Part of a small language model's weights.
Size: 10 layers, width 576, 9 heads of 64, MLP 2304 GELU, vocabulary 8192, 52.6M parameters.
Architecture: no biases in attention or MLP, embeddings untied during training, local attention windows, exclusive self-attention, an embedding shortcut, capped logits.
Training: a variant of Adam for these matrices, 1039M tokens, 7927 steps.
Each number is 128 + 24 x the weight over its row's rms, rounded and kept within 0 to 255. Layers, rows and columns count from 0. Numbers have three digits each. The size before them is the row's rms in percent of the matrix's.

# layer 2 attention output, 576x576, rms 0.0446, rows 0-213, columns 192-255
098:130119073154142108145131132148128093181131130112112148120139134126151104122119117140107098136106133135133116159139122173112137143101118156114136092151109151106129146106145148106113148125173124
094:116093159151160090105139151147147123095155115131125100144140143100158118106139084101130081120157143127125090152155136125098098139156161087147154128139127094150170138088153151126163114152165148
102:143134102132084119125141169148143128143151122099127115127098121072135087133086108177105096146087171076105129118137143133108105134137108115154168104086098083127108134107091178141146170090121145
092:104138187144146113111133140117111130165145130168121118092111119124066140125134118115148137131184148114144100103093134107109125131126188115148120113145075145161142156105126134134136090170124135
100:101104075125117094136123146110139111133094113126128098146107136115131131088134138161141073116100127127137129117173135106142107138097121116141101155149138144160054115133140117151160142132159150
101:107107120113142156128160111142139123115109152123119139124125134119158116163155115130141123107139113158138146129094118099115126088138129159112134126118124143092159130137117105106122173150098128
100:142113162137100121197146098163124120069123188161112097133130104124161135114123126138146123139129131095118148138110147090121140125113113145131126128173161152109141128152101130124104152127083106
093:105108125101135104116127123133140112123131147137126096161133132146145098152117136116110122092159124122128131116114117130125116138103129165143108153100148171092107089146136131097120151128099181
090:168145119138152137136109107116134106126109138123111159153130109154107157121154128113132124084141101143119148184118107124134132127144111147093095131084097148116150140140143148127107072157113141
100:159136084109121149153070093155131142085131147143102125145120144145167141144138158114133085127154123143154150155135089102148107110084097074102073078095149176102110102145121130120110113182128148
095:177116152138110114136128148091117109136134164160120168112151111118117147097141157127106115126170154126165145098118091148133140128116146062117121108126118132181142157122111171118085170123102170
098:094123138119131140097127144113104147129145114139140122062167116121111108168158152146151105124158131114118132108117150132113058119112106158110130098115134125095138135131128125066137133147107120
095:141121161109122140107093104133117131108133145113131117139143132135150097133139124131163133122128136165124119142122137106128105143107113163130116098123138160136130136114145065116139118161143126
095:115141104148141116146118129148130113141139130145113136147087113121119150122105131124119127125124114109122101122137137140115138131147108102137114128137127150117103116128143100144132145131150133
098:087155117107148131121126135128119100134129138139156094151128135141134091105144123140126113109108154121159116179128121108131112168107109130101167085136103111076135162087104192132113146125138116
085:128135136122145136131147148109125141129115136131145135152154138141105098124140113123118108119090108114092102093111132135118101142131146125124147130143144134109133130128123118091132100084153127
092:085163165113132107146107127095111119157089124117155106121138094135142107145130098109089163166145099144108132157132135144114104100140158053159151106114118080115133139138134139118135124116159117
100:157145111111138124166152149104119119105141117129114158158158133106130141118095165150118096123109146133149151109110100127105171123150120097137140131159101137171127124108150120148110128129121126
100:084121076142101147140141158075162131159107122125118144135126128093143129106142131114161078072132132118120119111160136126138142106122118133121114140123131124107112126136139156093114162148142168
100:103112128136162151147124106089197143108106154118132144172156076147128127111148126078124116102143095121146118165056089115145140114150143120083121112175131138108151119119090136160147129129135127
099:128128105157151130117136109148156129165116127084131145118106112173133096106147160142128146129160133135108101089168135099101082125137136094140159150148103122132164118100133165074122116143134110
092:140148182151136138181167147132113147150126148166118145111136162122070169105120143139126192166164141138177107110071084158116134139208132055142127154154107116130122143130103126174200102144127102
097:118130129149154105150163116088149094162148104115159109126165134116141162138116092122137096148111124128103126107127135155137132165116141148137152119109100098172112142158116160124106096151143155
091:065156145106123135081113122134090161158119126155146130177113120111126080113149097106154088160119111138127126112077119158139115120110119126076154142139112131148123115129116096120171126139140115
093:150135142133125089146144127086115172103113105159099183158076127128154122140096135142078102128083084099157114118197134086131119118054118106118127144201106102143076125102127159122122139099168059
104:174114128105105124099121151131109090125118114133100156122150150119117177140112146125131096172133130128112141139107131140137114162175142127106091136128119113104112136139115131103144130115098095
100:076105118153132116095141171113066118132141110106130139112137110121105127092133141142141128120119131130099125115098134097135127168090143116085168104126078097129157146102096177060133107119175135
110:107089125122141142135117102129120096149113118113131154127164116134143172123105099093132120148130116154070188133085128163128142111138142167111149121107104105132164114164135135143136089119102168
102:109102104160149085087127156140152120138122172112120144111200141176098096086165137122114119102123082172117113157139160134117127090155128104088165104167113091144141093124168138103085147129169134
097:122157142118100126120125111137119108092142135119119139134141126104146162149128141127159148178116113154070164186151131155136164094123084166123128168131112159131116115144169133106173162105113139
100:120139111120124108097078119141139140081154159161095142111125138128084123147103148127178097133146138124136112149131132156133138134125106102123156112133188175125141151112146110106153148125123153
106:120112130109146157115116123136104144094136137128170111145138128127136127099122133104132131114125125113125141125117133135143083152127155107118118125125132131091163126127097182090164142152136115
102:117090111138130109138106128140154149107121106095136132132105089165103065159115121143118156128136118151143116146134157192127109158116094108116102099133151081090099135107115121129100117149170132
095:109126096133094148101142120133124093162176095111121105112096146092075109127129116141147085133079157119145116125147138118120129139094121144121144117106126147124114115135138119147160134133143150
096:112082152131085104096095100118143135130095099132108144107123128136161110168137139151145143098119105083117136122116121123163103088133095124123133132076139103153155131141125090151140150160084107
104:117183111136103086103127150134121114133115123148106144145078122176081128080139170173131134091101111139139112101156181159125173137071094149131143159124151167080118136124173175125084170158135143
101:137100134122109138153074067099142134120096154129120162131124102142173132179151111128145138146125125134103150158153117157167160125107123108117124129126157142110135118160107114117125124131121137
096:112145139180137140105107146089146088173153111123135096149103120104162139127105156115112105125091172126124111089163139060116140129090156113145146154123147158101113146116161152137121095127097131
091:212136180119085125118143101130108129072143149094096121136156114123088150133154171118118167157139147130138132069132114141145124124182084107136109109126123157107103135154118076146159129093088129
102:113067128107150115099128143145104137140111137130133163132133110148122129155148115163121186129156086152153130171146099132134114138144122114137141112133098115152115150113119073127124123142100122
101:101107103124116121109114136160131089146126115115140142132162113124119127130120122121171082093117156145117133170124124138116114125145113114133145129088110126115168168132125135123105085114107174
099:120110112128110132131141116131135092139139134103119119143138103127153108116169153130137111112128123135124154144135152098128176087067126145104080166107122158113137128119140146111134133127157109
098:116111170163139137155132107168119113096111112137149124112116132135141174151126120128078119089114162088110155155134098139152117138117113084113118134122129126150111116167160077147137116148089108
101:109128124137138103111126082144137100135134124150125105117106127147153138140121146099094114162128142103126113109131150124137132143111117112130134124128144145126126152145139145141105095143140165
096:097140123135144137104136169111145158125121072142118138149133084111113160149189131088153108115129159141140132127102120167133109146144144148118125124109104140119134146120097146066170111122119156
102:128189134118140127111137137097095100123126126119120144118131136085126130104110118101152153158136147140108131114096119115109138129132124128129150163155101099203142130121175161084164107134137123
095:154094156149093134070151135099134179119094151115105129118141163150118124099129127122125130107102125129089121161141109116137111099125147094135123131133098141133183130138161138149141142115144110
095:120078098105170133141109096086105134130120161123175193136130096119133132136121108140132147146125091113102152162124144106138137154110160105107143154097116184123094146148121086142093136111141105
109:149120110161159123127098113133136113113108151115110122152101132150133110131111140104116121115114106140098161136124159128125160077126125112070163119114134126112144134133120171115095106145122136
105:105083145144127143116134141153138116133157140132136106110104108115108126118117095117150109132147156139140125140111154173133137161151150128135153105144126123148135172104059143150137141118146116
094:126127125125093152128120152115100100153132127140175110123101129113098121133148087154144197129113160075137151130119176151129098162117084124154143146100128126136077167139110134148129172130136092
105:095120143157158133150145107102115133106126117115132106145139111123147104148160082125163105131104148147177122122116127140126140124118140102132127117136112101078110151149126128122179123112140177
093:155138107172116123123108115111137139129110161169122139126154143127127157109095153121110115109155125083111128124106114141141093140092126150112090137115162186114119118152127110109095108130169105
093:124126140103100138141113129132183104132095126116087159114147113159166148133172145109156134126138118148121114129119133129138179084112167133134105184149135145113152111137161091127148150118103108
098:101122171131185156178156135162107121110105137099122130155133095146128146144171108065132091138179123156100133141118119092124120156114155107132149089164097144149096144119093104154172147137144160
098:134142166145193140146153076140164155141115122147123128148106116115130130131127094065076107164110156096120100119146131127121122132200148115168158077171116095133140114111107108142146056117146120
098:099130173112117137163137097079142099149090155146102133148149125168154115088155103122119163097153126148121155165123127115149165109110110147107112184152137131106166144142103099175102146148094127
120:135118159163155109130085125110137139145162158112132098148121138142119083137138087115135135122103140128094121149156141138126117103136128110131123088141150130143114137109088118148154134144131122
095:108127145099114146121153129129117146147135121092144122124119123140144102111142123189145135137110173135132129130104132131141092156125110137130135110115111122155159137120130095167102166105120109
101:169142094094118140118116143137089132127132161133113100109145136086114143133135146134103128137129143145092118113150139085116150172111140108139147118108125110116113139118115124097142127122176116
100:173126125132114107100091137144118137121132172102132136163155157130113135162053146204181149141151084134117153104116109100118150116133137150120103123110149158141136111139180089123146132136109153
099:134119170149118127117107170114116128125131100119104133112095124101068111140177106106171151143128128099097104114128125124133117110156141093148116133114108128136130125118100148102153130114138162
100:158144123111163152122142131164116125116194128147165124108114177111102143142136132133152093111092118130183115101117126134111137198147133168144123116134113134122101147112133145150138141095105100
101:107164131096142132122131153127132121131131130112154134151148097126092128120141111135092141143104113117148126114117154152142145151162121140128151088147128154149113151095150121143155146102139158
105:098131151117098100125146137134132119168132116150135110110149112107118161113093121151112142153122149141159126153118152149107151132167143153155110124168120099143118128147113138137124123125120127
102:106130151132144141135122122113137121137085095138123165137120133142115108130141105142119147145116099107137143109140150159150141118114125115126155154146134126121109140142137137116132149143120131
100:137110147146136125124141149140104141097176145127119108104153102095130122121146159150131164112091148119069115111124160118092078127115131132132143088144130189103143119126109136068162132115129074
091:131105130141106155157162097135157170126092161140121153131113124117149142117128142111102093130123122122149126119152104154119128103157165092147112171135183118100138127146102140135152139094136132
101:089102117084146130137172150106142117133116128116160149113142125112117148101129131153183130139127086138128109152137121097111152146091163158162113127175127169136117132092121078161138125117136092
101:079088133163090085057123134106164139171161131110131115130121107105112108132122130144159097114160122113109105134147087038110115091112143076117116155106078143166167130120129087166189139138139111
101:139083130121154129146092148053170161110129110179153118147107133141130161142119134094161129157155122105128122126114150112154144116158159128120100173134105128132085167162094132136094116138171122
104:156093126098109122108116132100149112122117154136165151139122096129114137145111135169217155151153117116120153101131142118154155170110183146156104157114102143179120183119088164149140170121146157
098:135184164107129161165116106105100139084127130111134148148114114157097145131117102132130150143093074137159165155151162132145165152109099153117138087140107133140112128111170083137125122168088169
097:116163157132082136133118114114135157121144113122138128127133101135120108133153173158145163134110169134108125120120138136145158108156124123143106133121100117156112102126098158104068119123093112
094:085134153095144123148152118138132138148152097125132132134130104123145129113112129158137116117181156108168113137134122136145123152085113102142128145117107114131102097116115112146179117101166124
115:103123136110176151168119125156134107134157136132116129144141094134080115143166115126103117120142112106152138123127154132150147117122088090129137168098136130147079142129128101128103114154129185
099:095143128142119134102132119144148125139158169147118125171112169134134142136122097160140098108101131158128105122106108130098157143136129127138131149099104153150131127132190108105148114105167125
092:168141108150083143167121137101085171158124144157110158122139101128133135113140143159132179121127131132108157139137107117157137124126098115116104131122144120120132140172143127129096130123084148
099:131121121121086127127121124140118165121152098151106136128147158135143140141127145137115139115135120136152132144140116104120119090127128127093086130140141141102161107138167153097090114164121115
100:136124108157128121141120104146118119124137144127121109147094132097114145155155136172165111165161107133117137107119156156136103135111103166167128133150171186134144108143163072128182118131118165
098:108132078095140104092151110154168123128138107133130142138122143101091125165115126143070138130089116130145109081137130125122149140160137114129153110153137121101123142116126156124122090095142119
100:108157154128109129143125148104130121102098129126139155095151127142097167111135155169145155114132088136145148127151131160137147148089110147124141187157165154114111097138142121115172149128155136
095:145149130160119128116148121123115123115115143139090139125091156159157159133136155059094069106154170116081138153151112148137127124129125124119150154141111155148153116147141112123110118099093158
098:126170095143141146117101128138172145153144166111127118183106123108134099154132087130127153115138085130135138169121104124132118159134132142120144131080152155097165152126157129122114146162115198
105:116128110128130151126103115117123113141096128137142135129196100166166110158104120144114148143106103118105186150130149140189095110129117150098147169133135131098105127159151098113111158132163089
099:126174144117119174143110102083089147148090116149172138087111161146074132167171094133133146160114127139119181145120131112178114122143157160116118138110163125167101141165155092143101149137127134
099:127150115108114144163088128093091119150104156134174163117144115108143153123096096139122112111094136117131158153140151124155138154141109117143091084133092144138143124156151122132114156149137115
102:104109110094099106145168144136121126140130124160094111144166126113138129124084137172123141152159156090127127159107094121134126126120085115156068133155099126155153125160140102111114130116129148
115:131117127161150152121099133116142157123141154102130131123103138138128078150116125138118127128127106126134135144171123106129105141105103130116158135137150129124112142118144120136114136103103111
096:149157154124122108137137170157132129132161153130117069127132122134139130079111140151132156121142144110131098099119111098119104174155112128120120105180089139148169121110140160124106155112102133
118:115105122140123123174154130131159090146151158118122116135131140121121105107136126150129085138131133152157114137120099129084114151161093128148115152138109116149118118096129138163156127115130137
099:129173112085096133141162136164168147148140140120141145124104132133129134157124110133099126134139109105099122149136127109127126174153124230126111136118114126167159101110165138106102126120060107
095:144148142184118118128115168144134071118175156113106071157116149110132149145124096114109109138109138105100119119175091035124117120139120043169149133119122115117140115122150137140119102115153141
098:133165143103114080067121143103140132115141105134113142120148162102136108137152131125134136099124110137125114114113130143129120151128143154131159136137096142131124119098150140113145133108113116
099:139126123082133135145117148098079112142099124136152134137134082137089102142127080127155120166136118163145156108125108128139147097096101103123132133112097144133107131115110132105125178143133087
095:135163110159113112122135144151099143096143133159088101189149172109137114166115179171177108125118133117120119082146097082130133132112140078159118138125115125122081123115140169110120132126164107
094:134155133087108155134133141132117153159102159089129113154142135126126118133112131140118154111098093144093133166148162139142120119161132159122115145153095086136109120157108129144158129121114107
093:167169171121116124138128151103114152094134152156119136139123122151121136085113152124129108108093112145111109108126104143138142106161137079132115117149126137132121144128143130155094098095100096
099:117116185140094141128147154109101112141131099135148129088088140127114136108137120132137145141143134162141144104112141155123126121154135152128111135164116129161094082154152099164170122134162132
105:143140109113128154169117099115142122120143123125165141117127099129098154159154102107128131176127101122118161144116096113148144113130113118142126118148127154127154149132112088162102132136074099
104:103089134166133149138142131143130089157118103142137092174099134144107119111149136125111152134161119083126113086109098097146118147099138114145133115116144094157134148118109133153123126114160120
097:129131097103124148145130098114123150094104125154137143155137130121115150143142170138134094111121088135116125096144117125128120162109129139113127129134154147080122153109113125128138165131086131
103:112148135118153070142179136121185088109154119161137106125170125139119166138121189103115124108119100121157076115124105131123139160118139138122135143143104109120093139117131174136119120113131093
112:162165108086118116123116130130139096151132118103134145091104104100130160168111139090148114133132163112111110082144082149117145082130129084129120082121111152113111101107137126154121084129079082
121:107105143141122161143142158115088142151093116106137169090127101146142126106177111136153100121124140129133161157132141137144087116105112094117101164131111075125124145131117148113114166134108136
097:123110113132120163143142142125096109133106127107151110122112103118112114132122097165168161185116131109098160107112142111128131107173130078129155114100157117161118145128103144111139154099103184
106:128107100135150116137128146145125108153104133147126130146134150106127141144136156146148168100120142097130131117150112131129116135113151146111115145073141094107119163133128148097167136128145146
096:097147109158155112143127107138202115151156086118126132110114133110133119133124112087111098123099171124144140087119174146127153152132131178140129088133128107120160145128133123129063097168100130
094:175200121148080102153138169131157128116126172139116134137154138130145125113152127178117079135168113089119114120168143118119116134151147112141143124101134096143111147088115148095160122081114113
100:125131107125121101109143129116156129095112109129129143137111162129130148124154147119132115123148138171127106132137127164119136130138150182110119153119135114108122113143150107121129106116116144
096:164197060116098103093140124130116106090179128107154137146135135081131115171179139121147116107078090137119108093117143131091132131156161152147141123094109139099127126125162102093113105094081124
098:143107126113109135140099162064117134110106144094156115165104149138119162105103109150133132139126091103102144157128145147135108113116086125134135152150133127156099148124120127183144170129109105
110:106188132164154132137118116149158153146141142150071135122110165164133120129127131097075127075132148119135084156112097110136088115137113090102148141124117128117141135119144162111110118136149119
102:129097098131128155089089151084148141128160148144152109154141132136113103151119086121124106132125143082101113112083160114115057100169099127145078140119112102148128134142134144085085107105136130
104:101118134108079109123197129160157137132114166142142114139102135151179140129116146144121159153176145135136140104092128095134118127135182210160108140166185166175153106136178095128154142104135171
098:130192137137126113105110119177120143144171138154107107142095150097171118122063137128127197130141122123122124083080132079099152123151128116146162154181159132133165064128128122123140127163088104
099:136145154143141137135123110136071130170133142118138139099151099131136111123134113125104161129115153108110157137095126125144091114113137114112138133120116103111161122147141141061077141145140107
104:136135101142183103153148147086135091110127126110133109157107115162118140155125135091144117150151149117118127142099130151120124140090158193160139121124126135132091183118104155103124071126121191
099:127145095192133131159098116159146118130125119124083096115148076124188142163199117087138103120103142112126136078159136100118126062127122026116118147080137081101127111111128117123115110130191188
101:115142125141124126123133168096101169117177075132101138147149126120115124113115109129129125117139170097161103137133131119097177086117084095153124172134129139124131143106138129112087117130116118
094:096119109139141119179112115104133126151149139127111105099146125126193099124124098123115136079097131152120096100125148152118118130160117117162127095114152120119161115103139144155121130115157175
093:122086127141143121144152105130132118120102110085117103126115131134134147102117099092120115092117152164121112144115084093131136111145135146120169146089113109103163135142121129151113115108106120
099:128137123074098137090133148139139116144120138109132102111139121099141116115182147132127127163124134135146105143117132124149137147132113153136112119148148104163135113141138125110138129131124120
104:140193100091094108127106131147063166145128129127124118148134092133147090132157148154146124157094139105129142133113162118156130107099118152138135152083133151129113127120166158109102144171112141
097:149150170145120116134114169069138126128143141093125122148120130125103102114106138102135132123127137124138119145161132126127101119124127118153158149130125138132147118106123131126132086174114110
105:104145164096170122088106125085110168128115136158155111162114107135129086158110099116159137154117085125141141179052141096155107064122137163090165152140097154114128154138112103143096153149118115
097:169112122144111133159150159123147154126124154141129144109152129135158126078120151179109117126161115111108129127184149127142090157175103141157124150164129125131136088133157138125136155176083170
099:114126105118127122153205138135149104139163114085114108097112134126124156099093108117110099147135162132141123134088142166118133145126144143147131093145081132160089097123112105175113084138122117
095:103165148136162112100151114110135128138129158155109094121136144133136136122108103107150127105169086084110110164118122101095104121129121120113163143142105142124123125129149115090129130111144163
098:111144166115116110110125091090090140157132084142129128072137153134143179096143118098149147082121161105142125119085137184112129178186150117125124119090077099109148111152139103137114117112125095
100:139132132146125111120132118142148114140113128092131142153130148154122138123132155139096115106157086121128107142170090107124134117095123114124110126118117088092142120104120156124117138141127077
094:132097111079124131159156089159117142142088160144127148130177087169130107163115129166124148163134112119118164110146140151155132123111079152114136120106097132167081145141132145111112173124145121
107:132109160145145097079143110158131175103124156120135149151122127163067102159165193148148122113120041153150120130101115153126163171091135146116105116126136156098105138127127077196169125110111118
099:163108139168152121101092146110115131130133123125111142100095163121116138119134110129129137117146134086144129111151135131104136129126138109143126098118100124148138121122115142106117119129125107
106:130135123133102140118111120119112145121148115141136123124141106122109157141156135109099114127062136132114137119100158156150125124145098141131113126080136149128113123161122108119118120136088128
104:123106120143119168134141108166116143133101115115134161131154072142110136136166151134077133128156149129118124126161108115136095168086098128130134150139148127134101105137116108139141143077137144
097:121128125168147104145128115116126146149104098151127112126112159155106151153152110133140139131159112076138119121130145104138110150107188100137152142111153122103132098133124128135121152136152156
102:164111147114159140109136140100125133113152099120121178123145125143117109167133141103132147115114126106161090146143098146106123166146131101143096070155116085147132149074146149135110112139118098
150:109133129138136131141119138126146143143183114132130103138106118103118122133132137109117131111123164145119093127118121148104116115116132132151121089127126130094128125124128122104134109156143103
101:124091135124113133143091105121174120128112118159105139086157136128146197144082174155159094124161134127141143150119115163145133121164143129118129150158180109095069118166080141138167119113125110
101:139137149128128101102134118114130158130107153093131113145119135114155119113117129088165104131120146122124109160140101136100085110152132101133130104150093119152139118109161151142152121165152089
098:095114132126112116144125107137188102172122118126094091122129087144116124139116094136136140143134127114134149115042181137123149092169147187096138118142140143148177164139125143146127142143129184
111:139111118095112160168126132122132138130074145108158171075112098148147133104129112122123113146111095147100159148148133165131132129126115113115122133159129106121130088147135128145122123103083107
106:118122078147149120136107123149128103107105119138123131136127109138145169127107138144077114113123132099124124131142135112120117118075129114111146145126128122121151119126140135096116148109138127
106:122119124137135137121112111159143172129123115146126130125151153151138140122104098144099131095125127123128147147112154135128133132148120128103096134106108121122126178155139137135147113137118119
099:142111145103118146108108145138135134148093154129121136148115144120128127134127122123151129170177100117098119131118151123123157138124167157154108138113150116167149128139093120112173130110107128
104:137118132125145141144095137159147142097141172126153129139167090097149101162125104110126143157140125155092166145083104137139051132150131141105115128139173132089137103142129118122147164103143122
097:122132092139141082135101130151128134114158140088099115158148109144172124144123161089115106110163147116119085139114132152110109111092142126113149131132140134081069106122122142094149106106146155
106:144114128122138113100111106168136134142136139119137143118108121143155122115128138139112151113132131130157137134141132132148154129112128162116134137127128130113148122116122159125133111134133111
103:121130122119095125145161139129097109125116102097141127110165110143121139112164119120158151160089117115130163134133156153124145121154090175134126116149106098134142117145120118121124127150108113
102:103062082142125155120120173143089101126121157105156164103127120141142106113108133147168092117142118165115146152121146110120117160123149141090107117156177115146146123100104143093155143085111183
095:163137113122137134098079150138124125094098161065131139126129122144132106095143107116163119129127113142117135164145139164140133115108113168098160114151146141171125105118151129099129117131129156
105:141129115141150089120135112135129120123095097141081160115145150141143152155083138114096132091154123139111110133163134145115146130098154122121074105158102129141155119112160154127111118137102098
095:139110138114135113150131088159099157119118158137166137145190095149156127189119100118144121162129126150131161132089153164125142104134121140116154128109115139128135127150119135083123128104133138
106:169139088134127110116146153174132116123137140129100104145104152090151166120102165133105119115175143112098094084159083105094109165126134131136171134113155128145134122112119162126161121132122112
103:108144166142125110111099106100112107147087116125104141100172152188164170099155123115104136128152134148135157150179117173139158134133149111105120181150118082108186121136134149088134113148123127
110:133067134149164116111136147119141171129157123106139137105138133166132069105127092118135121133110127143122094126132158135091111132127161125129152070149122117151145130079124136127138123110140129
090:164124149076172163146107125134121123063098114143133110141130123106128156117128153094107124128113104093113125119125135160131105094117100110107130132056114136103103160137094137139114112160154132
100:135129115146112102127150133125172119129167108116140100162110130112119127150139111123151065109121130090113103108154115092114092106123126071139125145071099128118119144125131098147097115106111132
103:111171146127124121096082065153114160095169097129102119144074149098144097143157100130145113124085100150132136107068162193141132115131104131124101136069180131128127099144136092166169155170119107
091:102073127119144173106101118131092135155075151110118147107149114142135117141130106150159145104140075160150185185109117150150181097111136123084130143098145158143128114167078092152146144140082089
095:122157126127091097136158156129172141138162149091135092122134111119110146100128126152149111159131123115145111117126154118112094112148144093164143139157114114152120099119134119173129128104119147
096:157135126110083079145141143131141131117162150085147098076128134114133141125111140148146119113095144145115112101135134134102086154143111169149102078105143156117136062161170114117119121074130117
101:116142116148115096131135137140141128137164130153106140139154081135139135129065155167124161159141154128101124114122111146104154123127122127144096102151150124132131116107109128143147109114139139
092:167093165181085161125130123130132175147106185153126128146155143155143139184119137140079131096158123072104136105116105113133088107148150075124087127100163105132119151161112125146085120133116072
097:121164157156135152159159137137131134130145105113119104143106135118122119107160100127123152130115134110129125106152148115143121112130108137148103117141115104120150145156086090131123135143144151
103:135127179130144121127107141113126110132128154125146141149100129133118109132109126120140163149134150108131132096116144164096114112146139162134094118148131138104149112125087166123140105156131136
108:121149152167126092137137140120165123108176154124093126148138120143105153127131147087143137127124149154115086091127129155096130125146151113153109069110102134120163161124140130089151091159125131
099:131147114119125091162143141143127158116159143114139157121119115126140076037156117152141149140126148140175134071089155179125113133170080107139121153114127119171150074101139133100155132137153164
106:136083156137146149165116106131133105131087133184130175123173136155132129115092113134097143164120114106141178146103128161165149179124157107128138141135125131144136176138133112123091139116140143
103:120104117110124112117133137120129107132097110140106139140087143140159143129128124137123134135188143100127137110130105137124149111129156101104155152123104129153140158131120151171145165131113124
099:134138128123097127075102111145101160121149131155117132128118145136137114147106148173139160106112126143148117113097136104124082116129135125112137181088179109105125097126161114121110142114139129
094:122086116083076142133143124174111113118127112103116095139074144101094096134141128168119156125135090167167136144125170105139130137129117145109137174118148114136138122137115115169111135121117113
097:131146147132117129116180152153109178143116130160111168132145146158141115106127173103102147091085110157146133100109131127112136087116174176093131146188160131086115112122177146127066116123105090
099:129119110182172089147119116158165139085177137110089130175134162162128148188131161102123076104087096109106099116118098099122137129116125145116111125099136130064150155121154125099099112151115109
098:142106121119138130159117108154125142135132095126101113119116156107156156155132132109108127097158146112155137114123122141135098124138164119162119125135147113116112143120115104148132098166120107
102:128172175095119112071156131127151102119188124120126109144151128105127171162142127093105130105123140161117109144123089142129112131170173144148123105121102136129127127130181087163168103157109109
095:125072126169125114135112137131119091139128105136111137100122134134121159116105150118115146093138140157127112143162067128098158129094125144114134110108101120116108138123109126160122115109114109
103:127132108130145142130150147145134118155130147136164115161175134139131100132070133161143171182122144143118113116134093113111080126155126153096144108133092109161154145103139125132156129147181172
092:118144146153116111101107150092126140094124140140099153126097138120112089094163123155138160125129162127154113139126172139128104114105100108135137080110135134110160138108124164094139139152115154
100:135141149106072104094090137148106160139149121133105108108101121119129143163154128150154147107111106120165099124188115094117116093164148118141131147124166129086124104151158132161142144124134104
101:119110108137134128100133118124126135154130116110136128136134188162152149111136135092128169094171162114136094152107105144100126106139143114127114103122158095172163103150136142132159112138121142
097:140118124133158123132109124106142101143130111098160144147097119115134135121107147085127158142117136097114109149115143132088128113112141124121156080136119132106116137103098139162119109133124133
100:119077110133104105122166109125164095147097119141142121138107173137128161165097124134107103133153124131119122158146109097152151173154165188139092126121153112121143124156157119146080123120118143
098:147119154111122137123121109115098123147122111134109173141174131164135103131110130144155154129115120144161164185117113129147147120140077107097143163132148104163107118122130131113123115152119096
107:165152109125132166135115109122089140107135158128183144119121138128145113135102134090115115114086138153112135127096121128145095115187124121101139129088120125125144130112148142106074122128107104
110:148086158172109127119099120154159137126107136177099109124100144142151125126146137153135116118141087104152118101126106092131115084124139113115100184144167132063129123152121120135144171099147112
102:151148106149118154118116123106125125106125158120110147162147124164049156117149152087085127102129121113090116114092117109138154098117126141091138164135108157113121138146157160105064109070105223
093:140186136137128102120150121106117104112142113102142157121095107120156114118152146096154116126100150127169118082102116142112107092150090090115156111124134111137098133108167167142191120104117140
093:134110119120163140118118113140124115148109105128128171112160142102123122120102106097106155118112115112124142131169130133128136113142106106116134184105128041130139120157102133109178126146141140
103:116113092096164105112139163119148095121171111130112151104126126100098134157113144131156131109156140130106104121128145160113142148103126128154149102112118146168097149105124110123128105125116088
099:152130124170128151150155087144112155103129160126147107139107139155120126115134119144132110147162102135112145140142107086145114127124105175131124118138151138122126152141078163135130153128131118
103:136103150143121118141123130187169120126140149131109108122111094140166125118156131127081107128163137129132101152129090151098104139132116051142130083164170122130135097124114138121175099096149138
102:171080145121099133118107150120090128111113149061146147104082128127126150121099156126112137137157114123076125177189167100116128108113147124117099114164121134097139107129085157124112156115039038
111:106131153128139133123115099158132132136126096156117116140098116149139154127148143126121141137113141111158142120145138137135145136130146135136123137204173112133130096119154127160130139158110137
100:184177160152082085126129145159099146108154142147110138136140145131134104107136178160119139122117148092151116099125120126121118115147129102135111123125181137127151086103165167120129143152136127
098:153141123147117146160139117123129120121105114179120137129180167133121168109116172132147148115092159114092127092175122136155173133120154143138104143125093099158147155130094170130100116118125138
103:134139140115140127161126153134106157112175122170130096145106157072159115101076127147114094123075153115165140110149149110108080101148094106127153087086165134117147122105127177135144118175124129
097:100141131120127121124151120153151100166155116138102116091118103140163111137128077121086174131145145151113137083097110111115134143153144108127171093146136108125203140123140132106114137129107159
099:089110129098157119135098121090088109099104105114147119109131114112126164106158121093136098104144142150121136200142093122128148162114144121118100108097104128121133127118129106095135107069163148
097:123137163137152069143115147135141103107160114121141110158127106094141133133081112131183156152135129171117132111115135149115119148105161122137122093115102126147161162115139130114142106153141093
103:132139144116137106140094146109093128116155144123125115157117125101138107117102129117126097113122118116124139149094128135143124133139086142116154133099154102101102135123128138093151138123110118
100:129112146135141150104151137123118173129116154092140106150170165163130128123116141143109135093116125151124108141124108114131136112157108147108098109132124127128131105147136106175102120113115153
103:108072155123109135140093155109136164131072137099145130130121096124129090111108095150153126165122089118108178154099174097171135072136121133095118133163122102141124143152067117150116185089147108
106:116091133169141117140147140101099123139111073121139119097148155144102174154111139097133129121128127121114120104131119179146131121130168123148150120141114088174139102153110121166146076116108103
096:106157108120123140144138139166112083112138115120138122120122101113105156154127132127123127133159180132110134151119087106117126140096126151162110138142098116132124131143105134118106129128177101
100:134171142140139099086150137120154086133181075107124089083070137104126139121147127127164133098114156146164093081152136129104131184140129140175127078098108117137121122112166115117153120126141134
103:139125126104140102115133164131123110114131151166114123162104154086093123114107159149091125085144128148142088152123097117115144154112118082129089134091160153112116156106134142160195115138145102
095:146109133114117096112124106132126124121146112116152145098115151126138109162145128122142121164080137116127140131116158166135127133145111118141121108105126111108107119140125100122145137107098090
097:126115116129135137174143121103112170136173144121141155155118093155133054129132104139076156142117115132156131155190152144135134111120114102137120116137136125119068120108131126180089139135151142
100:149115120134140130113117105121071108078139109140160136104103125129127101154103086132129128132122136119154141129146149141127167165114135070144150094143126167124139168092094141104114153120148088
103:140159140115149124155134196114112091129111125134137149124154119138118154105117132078103127156132113139120136131145104190138164120150129102109134126180094072164112117159081109138164088123118089
097:148124115127148082076098083107118091111140106153109104122109134106166130142108124147108105088074123131130126116115133129130144118091111114106084136082106100113121129140145140110086131109139152
094:125101134062109174089106148097105139152071103108140110159094085109145105124108136094152140132146134111164156148150132128136151098102111149105098184067150158119124130117112148118108150103077131